Each number is 128 + 32 x the weight over the matrix's rms, rounded and kept within 0 to 255. Layers, rows and columns count from 0. Numbers have three digits each.

# layer 3 MLP down, 128x1024, rms 0.216, rows 0-42, columns 0-63
117035130081115173121126075121110145110099233116156102086136104131167137156119164065093138123098092101120070186143176135073104143126102084137141129126141138136096127091110083107141121130136099
114144158121127099150190140170145149124106204115145102069122180113194146032105167128122114087158176159148143114128110126151115170091113074108070111121135147109138135181117147126162102073233170
117161106144184136096138105137144154135139141122202154094094152137110111143118149117114173113137110193149120077138160133124116098094018129199140114067111145115154116119082088141098080094178185
115185127096106066171122156069160126119155135119090149125093160116122135146072171053112192142115127062032116097015092121110155112074106109152102133113127171111140107150103175184162138145087116
163114105093183167142132174141128183105129152083166135124150158113176126198095190096129116158121079127162104115150094110162144123047146179124105135121118108103083118083131120086135172137077092
135115147145129179110103164074088108092163078083074135102177122152084122182165184097136113131130145165116076162133183161157170129141113122155080097137186105173079135161091140098097098144124110
114100118078150158140129103129044116116208122118146130145133093110172089100082102184123095144120138169125182125156131154122175121155146130115104114150140157160124117118179144100092124140122123
121071102127126110115091115108142138225142108105112143138092157114077125054116157127148107190062147131158150134154124154162171172122080125105102097108147142096111051118107141113152111196116192
149082099159181131112134165078069137145142187123131134113149177113129126147121154132119147177094111150104154132121166103140117078163166169144071141140107143108082191157084113126137095111107078
140143114151148140064203103155187116137135127109184086134131103113140140182088117103139182170158113086154219165152129117126121099144169161135083122178149173137125109125105110155173086100168162
104024139102151145167060133131159139151134127152170142172116108106154138101133189127147081130182107153086134137145146086124102188079111071141100158167116101150185163156135176149157112145092192
097118108139141127056184134120182104079139114122107085114100102077124081143193093140086108157076101116139119082168135159115135169184152172087109096143143118155082149161139128101123159116148163
138210102138107146095137208082138150112107109091121122106158128135098149130136134197113136154137162090118157185118130168142106163178139151101098134141156133123130103123112154134142118086128142
132104130145130125098083121082114125130111068175148177160110092087127166123190084190171074108131113073113104125124186125133112107131108121134117142074126096136165126133165101172136119161157160
144116097136102142082112161134130155155057118181098105095089132122184104138151112140113124084159160171175081106122088140107113096136089112168084192169100104099081135096157110098126109117117091
130099115130119133142104152170170094113123118151147182109198104115115146179063128084087118204149077183151142144146105148153176140164167108162124105043183130110137133122044190116143104076179152
101101146152109190090151125130142132103138141126089156122140072120083138170125157116212104114183147124129076148124131156092100157115075155132150102157141109130093101175124148140076169103094135
125120127108143144104173179105126112078090113134109134093125076130123074134192174122090084132165157240134100108173139129131153145067145135152096095096121142194097099136058065102133167088179045
144155139086120128188168120142136095163100163090127155127099064143137118151149099091155130142105153079092106193148088093083148120139124168093142123137111174129095154156127113126135115100142204
101066087196106150139097149194122154136114108119169147092129108116111147078079121112116162090131155163139166112100132069123169147097072123134162152105143153147148145143104093135078094174139154
085136105132089136187149093146132108127202111099148135147094142144156116188159166146073165137153157120166161108045155097118110120075161125084109167121154175142183127098070127137186137079103110
134142187054036130167142135097138154077153114072135158101106157112166145120125063067146145114140077102138107157106175101152116108115082183117128095138134150144107169152106150143166077106088128
123131108192159100198140046179079096068176147144101122219143185175103155131119115117171143104117141085190166162118119088144124143140160149122118112176119120161113120096124150112089132081077139
133168158174166142079120127116151169143143128093160163167097148119095144148203103171146085079144174143107108103138111138179106125156125131079192105167107173107195101101154189137111071091141126
147123111087090123125101063058190167136116105137073145142095143130097130192127147141178180081167156100100120140151130093106134083099112118081153090122141117146120166091169118142169118108120147
182090094155096127155165058147099067106137051156149087174164141129100123088162134174151120160144088155126182078151107132171118126175028121170138149131157097081104142180131179138112132088077121
112141172141151096123126124152110143091154099107154141099149122072130162139119159147169130103123098111111170149099141144145128141109174111117130147150146098079087127083194149128101176140118096
166183100084095190111093100081125145188134079071117088092165121082085132165065117084070157192136143151123155113172117124113080127143192164125190208075155161126122064123085105034168102147107123
128126161105115086154035133121130106142137159066098131097167098081098158105170139124151139126141028136138139152128128157098161165140137116126098085176123120161149104192107152108144121166139111
101110103193139160150090171138114101092080115111147084099202128116173155114074091168170160126077078188108116110095098118109150111102206120214112132149125130153147081093094153118148152134115137
124184159127170144093143118182137083127114093114141145160152119142163132141134084131164170095120104044091125137184152119102112109097117128130106169112139139099057140086149141104131115089177159
099157106151114101113129100109080139086083099126201138153133178168117073148113105154141145067116104091087102108141166100170160129150127141153109147125108142188103161103123123130130134102113144
132171132107133085093135114169108129156129095129108114118120130175130096179124135103186137114127132181094123127141095105144108108156223093194125151137044169138130120151110112125185166104086183
136062125133110137078126149099059152153120179165111098119141151110168108036096119097129112145120097067152134163143082130122185149148199131111117148127159141109152128130113110118180134121144114
109138100125113094127141086147132080062139105121171070174115160116139064090088087167135168087109087152160175151138067126200097123176116094156171127107070112158201171118153142139154099094120121
074191130137124150075097071149095109131093176216162120092063119133159155092105136147126130180144076115117129124137124125143129127140148106151086087184101141125178130148076136155106130113103109
114113151149152150130101102164090111205121161105172102145186149101115189102081081113103104202162146126109086128180132115101065118112120137118124121110169143150135058108129119132066058131124149
121217167081119163081195148150115071179067138090149112108194125141065117127027116179061068039090030119132184142205176176080247120152092099138083169185156161128125170127173183127149103109100134
096124105102080126096102118075142121130180146142078101150161109149133183108144131158127135096179199089140114121154125117128166093114135116079140116154128123156015131153114129126123151099130152
104122143207145152071098119173077184114115140125144150153145139084177185077121178176149109146094112086123131137168122114159079141198138152117080126165137111173226101116111134073179183122127092
157130133157086044138129168071110151125149080114139149102108139112146056120150095154104118151113113161106229159087124089103143089134149128143184153087112169144193117144142143138122152085218099
174148167105130153172156120138119142131103136138103159080099053138164135154121147071101111164131096185205154144124116101095150154166133146109160149166129163050081118134134109142116137124137137
158155132122162145125124118123154053127130121121116146128130109165115141148096135120113098127156109090133118145159127185129154090143172135178129142042125104107120125079121106105145091148168124